{
  "n_layer": 12,
  "d_model": 192,
  "n_head": 3,
  "n_kv_head": 3,
  "head_dim": 64,
  "d_mlp": 768,
  "vocab_size": 4096,
  "activation": "tanh_gelu",
  "norm": "layernorm",
  "norm_place": "pre",
  "norm_eps": 1e-06,
  "positions": "learned",
  "qk_norm": false,
  "attn_scale": 0.125,
  "bias": "all",
  "tie_embeddings": true,
  "parallel_block": false,
  "init": "uniform",
  "init_std_qkv": 0.0262,
  "init_std_o": 0.00534,
  "init_std_up": 0.0262,
  "init_std_down": 0.00267,
  "optimizer": "adam_atan2",
  "lr": 0.00173,
  "beta1": 0.9,
  "beta2": 0.98,
  "weight_decay": 0.097,
  "lr_head": 0.00456,
  "warmup_steps": 568,
  "schedule": "cos",
  "final_lr_fraction": 0.1,
  "batch_tokens": 32768,
  "seq_len": 256,
  "doc_mask": true,
  "train_tokens": 190500000,
  "steps": 5814,
  "dataset": "wikipedia_en"
}
Each number is 128 + 32 x the weight over its row's rms, rounded and kept within 0 to 255. Layers, rows and columns count from 0. The size above them is the row's rms in percent of the matrix's.

# layer 7 MLP down (transposed), 768x192, rms 0.0872, rows 636-671, columns 0-95
size [151  83 105  93 105  92 113 101  94 108  98 101 105 102 101 107  95 102  95  90 112  90 100 106  92  92  99 104  97 102 106 103  97 105 106 103]
[[168 180 101 122 118 146 147 127 171 191 156 154 103  63 158 190 112 167  93 194 138  67 101 117 126 122  78 104 101 129 134 206 142 128 113 129 108 118  84 139  94 137 154 117 157 135 128 168  76 128 130 188 109 128 150 124 172 167 111 112  46 112 121 111 188  91 140 148  90 166 103 114 153 111 180 149 142  73  87 112 164 169 123 167 162  80 137 139 123 175 111 105 132  98 201 165]
 [ 90 145 133  90 127 124 124 113 169 127 117 162 119 148 131 150  92 123 132 160 146  87 150 113 178 103 125 130 142  97 105  55 105 167 144 154  80 141 146 162  96  59 165 168 126  93 132 135  86 119 101 145 146 154 125 124 122  57 109 143 122 104  93 134 161 101  99 113 122 192 141 187 158 118  80 109  99 125 129  82 131 131  83 139 132 156 179 207  78 119 178 123 154 132 150 131]
 [124 187 185 136 119 106 125 125 198  97 136 107 118  54  64 135 219 139 131 129 149 126 186 145 138 104 102  89 146  91 143 106 121 101 155 141 136 150 113 184  92 172 191 114 107 186 162  89 130 112 158 124 130 128 172  91 113 157 148  84 129 143 117 107 150 101 130 131  86 144 144 125 164 154  57 141  99 160  74  63 156 118 171 130 159  87 168 123 115 169 135 159  71  77 187  80]
 [150 138 143 115 127 131  38 142 118 155 160 120 125  99 120 102 114 145 172 109 178 132 163  88 195 149 115 176 174 160 175 107 167  89 153 112  82 143 152 147 125  84 129 157 142 119  68 115 111 129 117 135 186 115 117  80 116  98 107  85  83 133  84 116 137  82 104 111 141 117  63 114 125 134 116 135 119 186 134  51 178 128 166 163 113 107 110 111 129 123  94 110 160 121 132 159]
 [152 164 127 107 126 110 116  67  83 173 167 126 171 169  99 111 148 156 115 100 132 132 118 143 154  97  93 121  96 149 112 139 126 168 121 132 144 121 106 114 145 136 143 146  94 140 145 108 101 159  73 132 116 129 128 135 155 121 181 127 149  71 109 161  79 172 158 130 154  84  94 146  75 135 180  90 104  74 166 146 100 147 194  82 170 118 102 172 226 127  87 174 186 153 127 167]
 [150 124 122 118 144 122 146 183 102 135 127 118 161 135 113 142 119 123 136 131 165 175 125 197  93 127 115  91 129 113 161  80 120 115 143  95 100 155  56 134 151 113 146 200  87 105 137 132 127  66 146 109 108  74  86 176 118 153 118 135 126 107 131 110 135 138 107  67 185 155 138 129 143 151 182 103 126 131 151 133 148 141 139 143 159 100 137 130 159 140 130 134 195 170 125 104]
 [115 136  81 105 143 150 165 132 177 137 136  96 102 139 170 169 105  81  95 112 107 163 142 127  89 109  84 115 115 113  64 176 130  71  73 120 130 124 115 100 163 208 132  82 134 141 137 142 149  93 159  55 215 157 121  89 121 107 125 133 112 197 185 138 178 107  59 138 117 147 101  87  92 132 109 162 131 177  76  99  95 141 138 117 186 128 109 100 148 135  52 102 146 132 139 110]
 [129 173 173 132 128 108 124 117 110 117 202 115  95 123 104 162  73 185 172 135  66 119  20 136  70 156 207 105 165 148 107 129 132  97 134 123 167 203 134 187 141  68 192 126 101 153 103 126 124 162 107  86 140 159 168 128 159 115 132 108 171 141 102 127 115 185  91 133 126 153 119 120 157 122 131  63 116 158 113 119  59  29 152 105 166 103 160 158 113 130 112 122 121 149 101 135]
 [113  97 131 118 112 159 165 183 113  88 102 167 136 161 144 163 131 172 170 102 129  61  93 145 137 179 124 106 139 189 102  71 163 145 209 119 121 150 143 173 146 172 103  86 150  63  95 145 130 155  53 123 125 165 151  91 147 165 105 146 139  69  86 116 120 153 124 106 135 101 149 105  78 129 102 134 119 147 138  90 124 150  65 141 155 184 111  88 152 118 129  95  93 142 117 150]
 [123 140 114 120  68  65 162 156 131  80 142  95 152  99 177 126 104 118 173 146 139 129 111 113 137 126  88 109 185  99 125 146 173 171 170 115 169  87  98 238 127 159 147 103 148 175  82 130 121 149 155 118 177  83  87 163 189  87 115 119 121 116  74 141 147  93 111 166 138 112 114  77 112 163 174 139 179 144 155 115 100 137 123 100 167 129 121 187 115 148 161 176  88  88 134 164]
 [180  78  99 191 122 167 187 162 104 108 161 108  99 138 123 109 196 141 164 113 128 150 125  96 130 132 135  94 183 173  69 137 130  98 116 138 111 125  99 105 116  98  95 153 111 175 161 133 125 118 107 107 162 144 114 166 130 141 129 120  77 116 116 147  93 160 131 100  90  78 128 153  97 201 159 200 131 102 110 144  82 129 112 153  83 113 124 191 115 145 149 157 162 178 167 139]
 [138 167 103 123 154 139  74 119 138 127 100 129  76 143 126 102  69 157 118 155  66 128 157 101 148 159  99 138 195  80  94  99 122  81 139 122 135 127 194 145 107 177 120 118 158 117  47 143 137 114 138 118 104 151 104  96 151 188  73 168 132 142 123 127 127  96 107  96 163  96 129 138 186 165 159 142 167  97 117 125 130  78 119 182  62  98 155 191 140 161 195 161 134 103 124 149]
 [130 127 132 106  85 118 220 121  75 163 157 140 104 120 123  96 120 168 194  72 177 165  83 100 105 149 128 121  87 125 104 112 121 141 133 174 169 106 116 140 156 115  98 116 162 139 103 123  91 109 123 107  77 170 123 197  96 137  80 146  91 123 115 150 169 193 167 135 165 187  78 105 147  87 104 119 150 108 118 140 159 103 137 184 108  79 120 183 122 155  59 104 139 132  40 164]
 [ 38 101 113 134 132 149 168 140 175 147 142  85 168  90 194 118 115  95  73 128 117 141 121 109  96 144 140 161 119  96 129 143 152  95 150  30 137 154 127 129 142 152 120 160 158  50 107 142 138 119 157  77 119 144 122  65  96 111 134  41  95 129 102 135 163  62 119 113  95 182 177 132 103 149 141  93 177 148 145 110 146 140 119 134 158 195 112 157 110 190  73 135 148 120  98 152]
 [111 181 139 141 102 124 137 120 200 121 125 154 122  88 124  95 163 142 138 134 110 105  97 114 173 170 134 146 105 125 143 141 129 102 142  97 128 134 179 163 133 167 142 132 193 165 125  82 123 117 163 141 122 152 106 111 128 178 110 113 167 134 175 102 117 109  85  85 138  92  99 106 111 171  75 147 147 121 121  51 100  83  74 215 107 142 139 128 134 140 146  66 116 162 110 175]
 [134 164 115 122  96 127 186 102 115 209 173 131 169 147 101 107 118 127 110  28 117 124 131  96  78 107 103 114 193 173 130 139 138 109  84  84 123  91 130 183 139 186 109 121  72  60 102  78 126 120 131  85 171  87 130 153 135 113 121 125 111 184 131 107 146 170  79 148 167  95 139  99 179  84 121 118 161 143 125 110 170 120  99 141 148 113 119 160 177 142 109 177 109  86 125 142]
 [138 124  81 133 136  91 143 103 107 182 126  78 174  56  90 136 143 142  62 115 132 127 126 160 151 168 216 182 150 151 111 108 108 158 149 155 115 137 104 112 132  91 102 109 136 181  99 119 131 149  85 165 142 137 118 173  85 163 179 115  72  70 136 133 109 166 145  90 141 143 147 169 108 105 132 100 137 151  96 135  73 152 122  93 132 165 156 145 133  80 118 109 110 133 117 108]
 [137 141 109 143  98 137 121 171 181 139 107 110 137 128 104  90 117 111  73 112 111  80  96 170 103 133 114  97 148 144 102  82 103 129 179 130 113 130 116 160 151 122 156 146 198 185 122  85 127 180 167 104 110 142  98  98 134  95 207 174 105 154 150 169 129 149 143 147 101  54 130 118 109 143 149 123  68 167 142 164 143 144 155 164 113 170 108 126 126 162 143 125 116  64 105 136]
 [160 130 154 171 105 125  98 154  68 156 126 132 101 114 191 106 143  68 100 129 117 111 101 101  88 133  80 136 178 147 150 157 146 159 162 139 101  64 160 150 149 154 110  95  90 123 119 146 113 122 131 124 132  69 176 150 114 152 103  39 142 144  54 123  94 129 164 128 180 154 103 170  85 189 158 126  89 106 159 120 139 113  98 140 120  90 130 150 143 153  99 147 144  77 143 120]
 [110 114  93 113 187 134 102  43 109 135 120 139 152 156 138 137  95 150 112 164 151 181  81 138 171 108 188 118 114  91 166  99 128 157  98 149 134 158 128 125 118 147 167 134 104 169  87 134 143 161 100 158 128  58 139 103  93  72 142 118 134 138 139 104  74 134 116 117 174 156 207 173 119 151  70 130 127 118 122  67 138 151 124 143 116 118 139 144 157  80 132  92 138 136 175 122]
 [174 144 110 110 169  99 142 123 123 144 142 143 114 169 154 139 221 178 197 103  96 113  89 130 138 103 141 132 171 136 109  81 131  84 128 146 154  61 138 114 138 109  84 146 232 126  61 151 112 119 170 204 153 146 159  77 177 108 138  89 136 108 103 123 147 132 115 104 140 112 150 105 110 106  66 110 139 117 135 126 143 159  95 104 134  98 121  95  91 172 112 146 147 106 165 130]
 [180  58 163 123 107 151 120  90  98  77 138 133 156  94 122  93 170 100 147 112 138 131 134 112 187  81 102 107 137 159 114  95 108 175  88 129 136 118 147  81 122 182 106 131 138 193  96 165 128 159 119 132  81 144 119 161 139 134 113  97 142 113 143 108 166  91 229 125 148  85 135  90 118  62 175 103 120 157 154 134 150 132  55 160  96 103 153 156 106 108 108  71 118 148 167 128]
 [138 135 163 128 149 115 153 112 143 128 152 155 125 198 103 135 123 121  71  46  97  88 111 146 146 149 126 149 177 118 115 141 133 126 124 129 125  46 120  71 164 193 173 130 171 124 107  92 116 160 144 143 137  98 140 143 194  62  96 120 134 100 107 132 124 110 160 142 198 119 102 159 116 109 124  79 169  94 123 108 166  95  58 177 140 187 160 153 132 160 164 148 126 153  95 100]
 [148 112 123 102 146 158 104 146 166  97 127 237 154 148 125 108 142 144 123 131 101 114 135  80 130  92  96 135 191 135 170 141 163 191 118  81 126 124 146  94 143 116 131  94 139  86 130 255 157  94 122 114 136 166 153 101 121 155 103  78 114 142  73 145 158  74 143  71 154 116 110 133 144 128  91 150 139 188 123 121 136 130 177 111  97 146 143 120  60 169 132 113 133 136 111 120]
 [156 118  81 109 127 161 181 137 142  92 128 120 115 124 139 120 141  95 166 172 133 195 141 148 172 113 138 180 117  82 190 105 136  99 189 159 104 121 105 128 127 189 136 132 107 137  92 141  88 103 149 135 152 148 164  54 139  59 125 133  95 133 144 166 163  86 119  95 137 120 140 181 137  81  57 133  81 135 152 130 140 173 103 139 164 161  88 110 160  85 159 129 109 112 156 185]
 [143 156 113 134 106 145 148 117 101 139 116 128 251  95 124 157  51  81  83 182 167 147  72 114 118 105 123 105 211  77 153 166 111 106 194 142  69 180 158  84 154 156 157 147 141 157  90 156 125 119 123 161 121  95 139 135 120  64  93 157 147 138  72 145  54 140 109 102 175 130 144 146 107 155  87 112  83 124  90 183 143 123 131 134 116  95 140 147  86  96 158  86 117 145 169 138]
 [147 114 146 160 169 151 132 125 108 143  77 125 131  54 136 157 155 146  86 176 183 108  70 165 183 139 193 165 159 128 178 135 171 151 167 111 102 149 115 129 158 106 170 114  93 138 160 100 113 130 154 197  92 154 182 176 122 165 127  72 214 142  95 176 119  86 108 171 174  71 112 126 130 150 156 131  72  93  93 127 136 154 151 150 110 182 135 108 156  80 144 133 112  95 123 139]
 [112 115 132 169 129  92 194 113 115  70 179  98 173 118 127 131 125  49  95 129 139 107  78 143 107 134 153 111 125  75 199 182 123  91 167 159 137 179 156 161 137 106 135 121 171 118 131 139 134 110 178 122  61 160 195 113  71 115 155  57  51 105 118 135 144 120 129 107 173 102  95 118 178 138 166 117 135 173 203 187 104 132 158 117 108 141 110 151 108 157 101 148 133 105  91 111]
 [158 151 192 125 167 125 128 110 135 132 128 174 173 112 114 111 119 143 149 186 151 131 169 161 119 145 133 137 128 160 179 149 156 110 151 139 159 206  90 123 126 102 112  87  92 142 125 149  93 140 105 114 117 179 133  95 123 133 109 125 187 146  71 125  87 140 159 138  80  93 104  60 145 186 109 150 100 116 138 120  95 135 153 121 119 138 128  94 140 164  96 120 165  91 159 130]
 [ 98 205 164 127 125  97 129 127 126 160 209 171 117  85 152 119 132 189 171 156 113  65  67 141 149 124 106 142 128 161 156 148 129 156 143 100 135 158 116 113 111 167 162  96 118  89 111 133 126 149 150 113 155 104 118 122 127 105 166  78 138 160 144 170 119 138 143 134 158  85 105 172  96  83 133  99 112 157  88  70  82 146 125  49 133 157 102 160 137 164 123 107  98 167 153 103]
 [ 88 133 115 178 148 109 109 146 114  85 115 162 121 119 134 124 215 116 143 137 121 124 100 103 133 149 117 122 117  91  89 205  73  92 125  59 140 106  94  94 154 144 157 126  85 165 104 118 114 177 118 147  76 113  93 132 148 174  94  94  91 136 102  85 165  84 110 121 124 151 136 141 182 138 197 129 176 164 178 127 182 155 123 158 146 152  73 119 172 162 149 144 112 157 168 109]
 [131 127 141  91 149 126  70 116 125 170 120 139  97 160 113 136 120 147 114 164 114 110 101  86 131  95 134 128 114  77 125  95  70 148  97 203 132 151 172 144 179 140  68 133 142 134 108 164 106  84 142  89  89 143 125 130  83 102 106 182 148 103 156 109 100 151 144 104 156 157 138 183 134 111 144 117  83  91 138 170 140 156 161 131 130 100 112  89 187 171 149 102  68 109 142 137]
 [135 153  81 125 100 112 152  92 197 126 148 120 107 121  93 130  80 105 102 149 129  69 132  95 107 103 107 123 149 158 180 133 103 160 193 135 132 153 129 112  79  99 155  75 111  56 103 132 126 147 105 133 166 124 104 121 121 126  78 115 179 175 155 167 174 117  99 220 120 153 208  85 119 120 164 141 159 127 114 137  98 166  94 106 119 159 123 156 151 143 160  78 139 115 181 140]
 [124 140 173 158  82 105 101 160 114  70 126 134 129 104 165 125 127  69 115 145 115  96  79 193  90 142  44  64 138  63 140 201 116 150 138 139 121 114 147 135 139 174 144 142  89 123  89  94 151 183 129 125 140 106 145 112 126  95 125 130 115 112 122  77 185 138 131 139 108 132 114 148 128 162 127 157 125 137  80  74 187 214 238 112 145 130 141 111 100 175 138 146 149 121 172 126]
 [163  91 156 100 172 149 156 133 130 128 115 150 163  97 151 127 124 148 121 107 119 136 122 178 191 141 174  58 138 163 102  70 135  93 107 128 179 149 157  87 165 112  69 150 148 135 131 154 120 112 193 110 148  81  88 151 199 119 148 164 120 160 124 177 111 111  98 152 146 101 148  92 152 104  71 145 118 131 138 117 145 168 117 171 113 169  96  76 224 103 132 116 166  61 134 135]
 [114 146 101  91 191 101  99 128 165 154 186 147  66 154 149 149  90 177 235 175 136 143 107 132 120 108 141  89 125 153 196 109  81 117 133 159 139  71  98 104  89 167 131 138 105 141 117 188 106 147 143 140  96  95 186 132 140 144 115 147  89 166 127 111 104 209 153 113 115  94 150  98 136 130  80 128 135  84 134 154 179 137 102  92 122 117  91 175 113 119 122 167 175 151 179 101]]
# layer 7 MLP up, 768x192, rms 0.096, rows 637-672, columns 0-95
size [ 82 112  97 106  94 111 103  95 107 103 100  99 103  99 103  95  99  98  91 109  94  99 103  91  94 102 104  95 101 106 107  93 102 105 105 107]
[[ 99 178 177 152 188 104 123 119  93 121 118 174 101  87  83 100 168 149 100 148 130 148  92 151  97  95 133  83 138 137 145 164 127  87  87 133 104 119 135 165 155  87  68  84 132 115 160 106 141 107  92 104 134 148  57 166 166 160 145 158  80  77  99 116 149 127 125 153  79  79 133 167 128 102 143 208  87 123 137 106  95 165 164 120 127 143 156 162 178 155 123 150 126 168 175 104]
 [ 92 115 110  98 176 163 100 108 151 114  75  71 127 135 141 107 110 134 170 117 107 120 120 107 156 105 137 161 168 138 189 116  61  61 103 116  61 193  78 131 130 126  31 136 126  85 164 123 120 132 174 102 200 134 155 150  84 159 199 106 116 153 128 146 117 139 173 102 122 103 130 196 186  95 113 148 146 182 113 141 130 209 202 158 176 104 135 138 143 120 126 107  79 152  77 129]
 [112 144 122 119 158 150 195 132  26 185 132 177  87  88 131 118 129 114 132 144  97  21  69 158 118  80 122 104 161 153 130 122 106 155 124 129 124 154 163 146 137  97 146 112 147 105 136  69 123 141 126 127 145 100 158  95 156 134 179 133 159 111  83  88 103 108 190 171 145  76 167 120 154 115 136 199 157 136 131 125  61  41 158 178 173 137 128 188 128 133 166  42  72  97 117 122]
 [159 134 146  92 171 143 124 164  82 200 144  97 135 124 123 101 136 110 187 106 116 104  60 137 179 105 150 156 135 162  77 104 116 126 137 166 136 102 118 159  93 103  80 112 141 127 167  95 121 141 108 126 216 146  84 112 157 166 148 130 122  93 107 203  63 126 190 133 118  99 125 166 118 116 143 183 111 133 163 111 121  83 108 155 109 143 110 166 158 141 106  95  87 140 112 111]
 [106  82 149 186 135 111 122 125 150 114 115 105 153 180 138 117 161 110 170 146  95 118 188 106 184  97 124 204 102 119 178 117 129 112 148  76 129 115 130  94  90 117  48 105 161 153 145  99 144 170 127 149 174 130 160 139 107 180 128  63 132 145 127 120 115 164 203  61  76 114 164 146 117  97 132 123 179 121  76 165  59  96 107 143 137 130 155 135 109 154 102 100 150  86 160 138]
 [146 128 104  88 204 118 145 209  52 178 125  96 123 160 156 120 103  85  86 115  94 115 143  90 121 152 151 163 127  57  88 114 137 102 113 118 121 107 132 129 140  56  63  99 108 103 129  87 123  88 100 120 215 122 127 120 166 100 117  77 155 103 172 230  96 154  71 138 141 147 123 105 101 123 111 170 145 116 133 118 100  78 179 153 160 115 131 121 134 157 145 148 111 119 125  94]
 [144 147  71 145  81 135 144 136 141 117 106 106 206 116 159  96 103 101 130 183 128 137 155 191 139  89  53 107  98 172 129 122 106 112 113 132 131 101 131  59 105  83 126 180 197  87 169 108 114 148 129 132 168  66 126 175 132 112 125 121 118 138 140 203 115  86 125 111 139 101 156 122  98 131 138 163 157 123 175 137 168 106 119 132  53 166  94  96 158 140 168 110 127  96 154 119]
 [106 186 122 190 164 119 159 108 104 139 140 149 115 108 160 150 166 158 117  94  98 125 139 139 107 113 151  88 144 130 139 120  84  99  96  97 101 123  81 108 158  95  33 145 178 101 174  95 120 131 166 132 140  32 138 156 125 201 135 119 121 110 125 138  66  88 150 125 145 110 135 172 121 141 121  94 175 178 124 151 102 145 143 138 138 124  78 115 131 169 174  92 107 128 180 142]
 [111 189 131 172  77 162 122 164 155  67 174 104 133  64 166 111 114 164  92 152 109 107 116 150  91 185 183 148  63 101 130 107 119 124 145 136 120 105 134  92 103 105 139 119  84 138  75 151 112 140 143 130 101  86 128 121 135 113 103 164  91 133 114 141  92 162 124 188 122 167 110 155 138 103 184  94 166 113  92 172 109 110  98 108 141 152 154 174 189 144 134 173 134 101 129 118]
 [153 139 195 155 147 131 113 162 130 151 123 151 110  81 146  78 101  95 144 188 155 136 157 134 142 108  89 108 150 116 105 125 104 153 125 113 119 121  85 131 136 149  81 116 141  84  94 165 141  95 121 137  88  90  94  79 130 115 146 128 134 143 144 186 140 152 135 165 156 154 148 134 107 151 151 190 103 153 121  47 189 120 172 123 129 137  69 138 190 115 124 146  62  83 174 146]
 [170 128 166 166 166 152  85  54 113 133 160  81 121 136 151 138 137 128 128 141 169  81 109 177  91 113  77 109 138 140 217 144 137 126 137 186 164 159 100 177  96 171 101  95 146 142  72 125 155 126 105 168 116 124 109 116 131 148 166 114 127 127 114 174 106 113  84 161 135 131 102  82 146 135 184 129 144 135  98 173 111 118 104 109 123  80  63 110 129 102 184 107 138 176 137 138]
 [ 89 124 172 144 152 144 132 134 149  50 115 187 164 161 104 138 123 134 151 169 127  96 161 112  98 122 132 131 111  84 130 130  56 168  46 123 132  98 137 115  49  79 138 131 169 107 141  89 153 128 160 125 116 114 123 101 137 187 114 174 108  87 134 158 134 155  97 136  92 142 130 113 128 189 162 123 101 144 145 170 118  75 198 173 116  32 163 128 133 102 176 109  72 137 164 137]
 [ 83 150 158 155 120 142  93 123  80 100 149 110 126 168  91 113 167 104 218 128  77  90 145 110 156 124 156 123 133 101 178 178 161 137 114 102 136 171 120 144 116  61 135 122  67 192 126 138 122 147 135 158 148 126 152 101 122  90 123  90 125  65 123 197  84 191 115 142 112  51 176 162 154 154 152 142 158 115 123 132 106 151 158 120 115 143 133 142  72 155 172 123 112 159  71 105]
 [121 118  94 165 161 156 155 158 121 161 117 114 126 141 155 143 117 113 151  73 122 100 151 138  89  71 177 141 108 107  81 167 128 114 142 110 161 146  60 143  53 132 102 142 130 106 133 173 100 118 107 137 111 114 113 129 182  96 134  63 139 128 178 208 103 139 131 136  94 103 182 114 136 119 145 157 199 109 118 148 174  90 112 115 153 190 153 160 155 152  65 170 107 113 143  91]
 [104 183 180 178 118 118  92 187 117 189 160 155 112  74  79 142 159 130 166 161 125 137 195 118 132 132 130 123 134 119  67 149  80 133  48 161  61 162 126  83  89 110 152 119 118 141  71 135 123 160 143 167 169 123 116 171 125 113 143 115 119  95  68 168 108 110 122 139 110 101 125  96 126  87 161 182 139 129  83 127  94 141 122 166 146 130  66 154  86 159 145 169 137 179 134 133]
 [124 116 122  92 125 128 121 125  97 101 136 150  77 140 150 149 107 157 117 135 194 125 100 112  98 143  93  98  97 106 142 166 156  84 137 107  94 152 162 135 198 113  93 135 103 101 117 148 120 111 163 130  99 116 169 134 199 130  72 176 115  84 111 104 125 108 194 165 148 140  75 111 132  58 109 132 145 105 149 181 166 146 108 138 106  54  72 151 147  75 116 140 117  83  28 135]
 [123 166  97 129 176 100 128 115  67 126 179 116 112 138 160 155 103 156 136 128 114 137 197  86 111 162 155 154 150 105  79  90 118 157  85 126 110 178 125 181 181  91  69 130  79 125 131 129 147  93 140 139 145 126 184 110 173 132 146  52 126 138  99 152  97 135 169 146 188 179 118 143 135 122 120 184 148 119  88 118  78 101 115 167 153 153 136 122 111 151 139 137 162 167 142 133]
 [134 148 128 193 109 158 118 161  78 132 125 151 136 176 143  94 138 132 130 132 203 107 130 131 117 119  67  77 189 131  93 117 102 187  68 122 170 152  79 101 137 166 138 195 142 206  99 143 144 102 176 114 118  94 122 133 153 141 142  94 127  70 150 127 116 117  57 137 141 129 121 116 144 113 137 145 131 208 134 127 119 107 117 196  87 160  55 165 123 220 114 100 130  81  94 193]
 [105 112 148 161 153 132 118 221 130 117 103 177 167  70 118 160 159 158 122 155 100  23 209 118  84 152 132 118 112  60 157 106  97 117 129 133 159 127 118 100 101  65  81  95 149 135 124 110 123 139 148 126 147 158  97 151 193 153  91 163  98 148 105 141 114 156 141 172  66  84  85 107 150 115 135 114 123 113 123 154 116  72  94 164  86 157 150 148  99 164 118 158 132 101  86  92]
 [150 162 121 114  66 118  77  97 112 132 120 117 165 116 199  89 112 139 114 145 154  87 132 135  74 129  87 129 114 206 200 129 109 116  86 143 144 163 158  92 135 125 128 156 141 150 148  61 165 120 152  76 152 101 113 167 168 152 141 150 119 142 127 107 127 118 110 138  94 145  95 149 149 102 176 107 100 160  88 130 147 173 173 134  64 160 108 113 106 124 102  76 125  60 111 108]
 [136 182 118 131 135 115 148 149  92 200 171 177 152 111 145 186 118 149  59 141 117 128 114 141 119  85 131 128 119 119 146  91 143 130 153 135 159 136 107 102  69 101 128 116 136 130  73  93 121 125 123  93 138 102 174 131 149 150 138 142  62  69 137 118  84 156 156 111 116 129  98 187 107 134 159  93 159 104 148 154 157 158 150 134 100 132  73 118 176  71 114 169 136 141 164 109]
 [181 132 171 142 147 160 120 123 100 125 149 109 127 104 132  69 138 150 150 173 171  88 152 116  98 106  60  96  91 104 166  71 133 156 120 112 147 106 128 149 152 115  89  74 122 151 158 150 158 129 165  86 104 142 132 121 134 168 134 176 136 185  81  92 133 150 147 111 137  63 143 139 120 187 224 184 157 111 138 142 116 107 143 139 133  95 109 202 141  90 125  69 145 155 143 141]
 [159 119 159 208 176 156 116 160 115  99 140 167 163 137  95 159 185 120 103 138 131  95  96 169 135 103 145 162 136 175 112 150 141 104 102 141  97 116 118 154 135 109 152 151 128 147 105 117 120 117  78 136 205 120 152 138 156 123  82  74  94 106 122 113  91 171 110  82 106  93 159 169 137 127 131 133 137 208 169 126  59  47  95 196 118 102 151 108 152  67 110 123  76 135  58 155]
 [113 124 122 155 197 136 137 105 113 148  80 114 137 118 105 146 108 124 130 139 164 143 129 180 124 139 117 167 140  93  81 176 130 164 110 102  96 148 110 175 155 147 135 163 143  63  67 144 109 162 105  72  89 127 104 113 115 106 178  95 137 165 137 115 136 129 164 109 139 113 187 194 197 144 165 192 126 153 129 122 141 101 236 118 128 165 102 164 136 176 117  88  93  89 105  76]
 [ 96 159 190  88 168 126 132 146 130 135 136 135  86  91  89 128 177 101  82 102 114  99 137 134 152  94  82 119 197  50 166 175 142 140 127 102 137 123 117 138  99 107  68 126 102 123 162  81 133 125 101  82  87 131  99 145  98 109 150 138 104 112 131 127 132  96 132 144 103  57 146 126 126  66 157 129 217  79  56 171 102  61 135 148 129 164 131 158 106 231 119 178 139 137 136 131]
 [147 147 105 101 107 139 166  77  85 171 149 146 118  66  92 123  90 109 108 181 161 139 125 131 166  88 131 160 168 121 138 135 103  88 141  87 100 183  59 163  76  84 117 105  96 163 173 119 126 154 104 137 165  92 115 148 116 107 143 103 119 175  96 188  87  80 178 177 125 127  74 222  66  58 127 102 154 146 157 106 146 124 121 107  71  84 131  92 110 157 190 122  60 163 143 198]
 [128 126 159 176 135 139 125 126 115 126 141 159 159  72 117  97  84 135 129 166 138 120 100 112 152 110 123  82  85 136 122  97 140 115 149 133 146 121 123 122 129  98 172 152 113  67 113 117 112 144 160  30 122 111 175 127 130  84 161 193 121  98 115 115 135 151 144  84 134 171 178 164 173  66 183 128 162 109 124 157 138 107 119 136 123 189  76 197 175 152  83 143 115 159 184 132]
 [ 97 144 109 119 165 150 140 141 149  87  89 121 152 202  95 155 100 165 132 123 136 144 141 105 110 113 167 107 121  84  89 133  95 149  81 128 131 147  85  78 107 123  91  63 191  75  90 142 114 182 162 163 138 112 109 109 187 164 150 130 128 103 113 151  79 152 156  98 114 177 203 133 120 126 125 146 130 159  96  75  91 153 142 161 178 134  50 178 122 134  83 124 101 162 122 117]
 [110 128 134 120 119 207 111 149  68  91 113 168 128 136 126  82 150 117 180 146 109 112 158  99  90  90 132  93 152 137 209 111  60  94  72 138  82 140 138 136 105  62 117 138 159 125 131 112 127 139 216 186 127 124  72 103 141 185 130 106  46  96 111 119 150 127 114 158 138 101  98 141 191 145 157 154 123 130 177 143 120  85 121 182 184  48 140 159 128 134 116 134  82 143 139 146]
 [122 146 169 152 132 137  78 145 124 156 146  76 119  97  86  86 170 145 115 181  84 180 155 114 123 116 204 158  70 149 129 155 119  77 155 167  63 111 110  68 124 123 104  95  78 142 132 141 126 109 130 136 130  74  83 131 135 119 117  96  96 153 118 141 103 157 144 143  77 119 144 184 136 133 162 147 105 113  46 103  73 132 163 196 211 186 136 156  63 188 100 107  79 169 138 119]
 [143 114 150 129 162 135 126 159 111 142 176 154 158 135 130  94 148 165 134 107 129 135  97 192 136 177 120 118 140 184 122  96 111 116 116 144 140 109 176 111  90  66 110 155 117 188 103 125 122 105 178 138 108 139 101 128 132 180 118 138  47 110  70 104  98 159 121 133 129  97  96 104 115 110 102  86 163 185 174 166  67 127 106 153  79 145  45  92  93 154 156 125 157 140 111 176]
 [ 92 137 121 104  81 146  92 180 134  97 102  87 102 102  97 129 213 173  81 169 157 108 134 182  97 142 100 162  87  86 133 105  67 146  82  91 102 165 100 139 145  88 100 104  73 138 148 146 125 103 172 141 117 131 133 109 102 134 177 133  95  94 147 122 107 138 140 111 130 168 137 143 163 170 151 147 150 122  83 110 115 130 167 167 152 151 157 166 169 125  44 165 191 114 138 134]
 [119 139 118 141 131  94 161 140 155 102  94 122 102  73  58  87  92 158  93 191 163 116 126 168 135  90 127 144  71 181 103  47  89  33 110 122 168 122 151 119 157  40 134 148 101 120 156 102 142 137 200 123 122 115 109 130 146 102 134 130  95 141 111 152 151 117  69 116  79 134 174  92 125 119 126 161 112  81 132 176  89  96 134 111 102 140  75 150  83 135 133 160 130  95 101 123]
 [157 119 132 172 141 143  68 126 135 161 146  76 143 132 191 123 148 129 141 148 117  83 187 127 120  96 145 149 152  95 154 169  72 172 158 124 117  96 116 119  96 113  87 198  66 151 151 131  99 124 143 168 160  90 123 110 139  95  92  74 111 154 101 167 103 132  94 161  75 175 114 139 219 117 132 145 138 116  46  90 128 123 118 152 162  26 153 150 147 121 152 105 106 120  94 149]
 [116 119 151 171 107 117 145 152 125 124 153  75 161  89 151  69 105 133 100 157 120 103 128 140 136 153  89 121 101  85 156 148  95 145 124  39 138 200  84  98  96 140 113  92 174  79 113  77 133 114 114 149 112 120 152 182  91 108 143 125  97 120  80 150  91 100 163 220 117 134 141 214 121  81 126 172 168 197 114 116 124 117 133 144  85 117 152  93 158 161 108 214 161  75 147  97]
 [ 62  93  97 112  82 116 177 113 106  69 143 106 135 199 173 121 131 131 130  93 131 131 171 104  92 116 160  97 114 138  95 148 161 166 141 105 168 172 105 116  89 123 115 125  78 156  95 109 156 128 149 101 138 124  92 112 169 147 112  90 167 109 145 156 115 144 143 119 172  93 122 170 162 127 134 113 143 179 141 171 125  52 147  91 128 130 120 146 105 145 161 138 110 153  82 117]]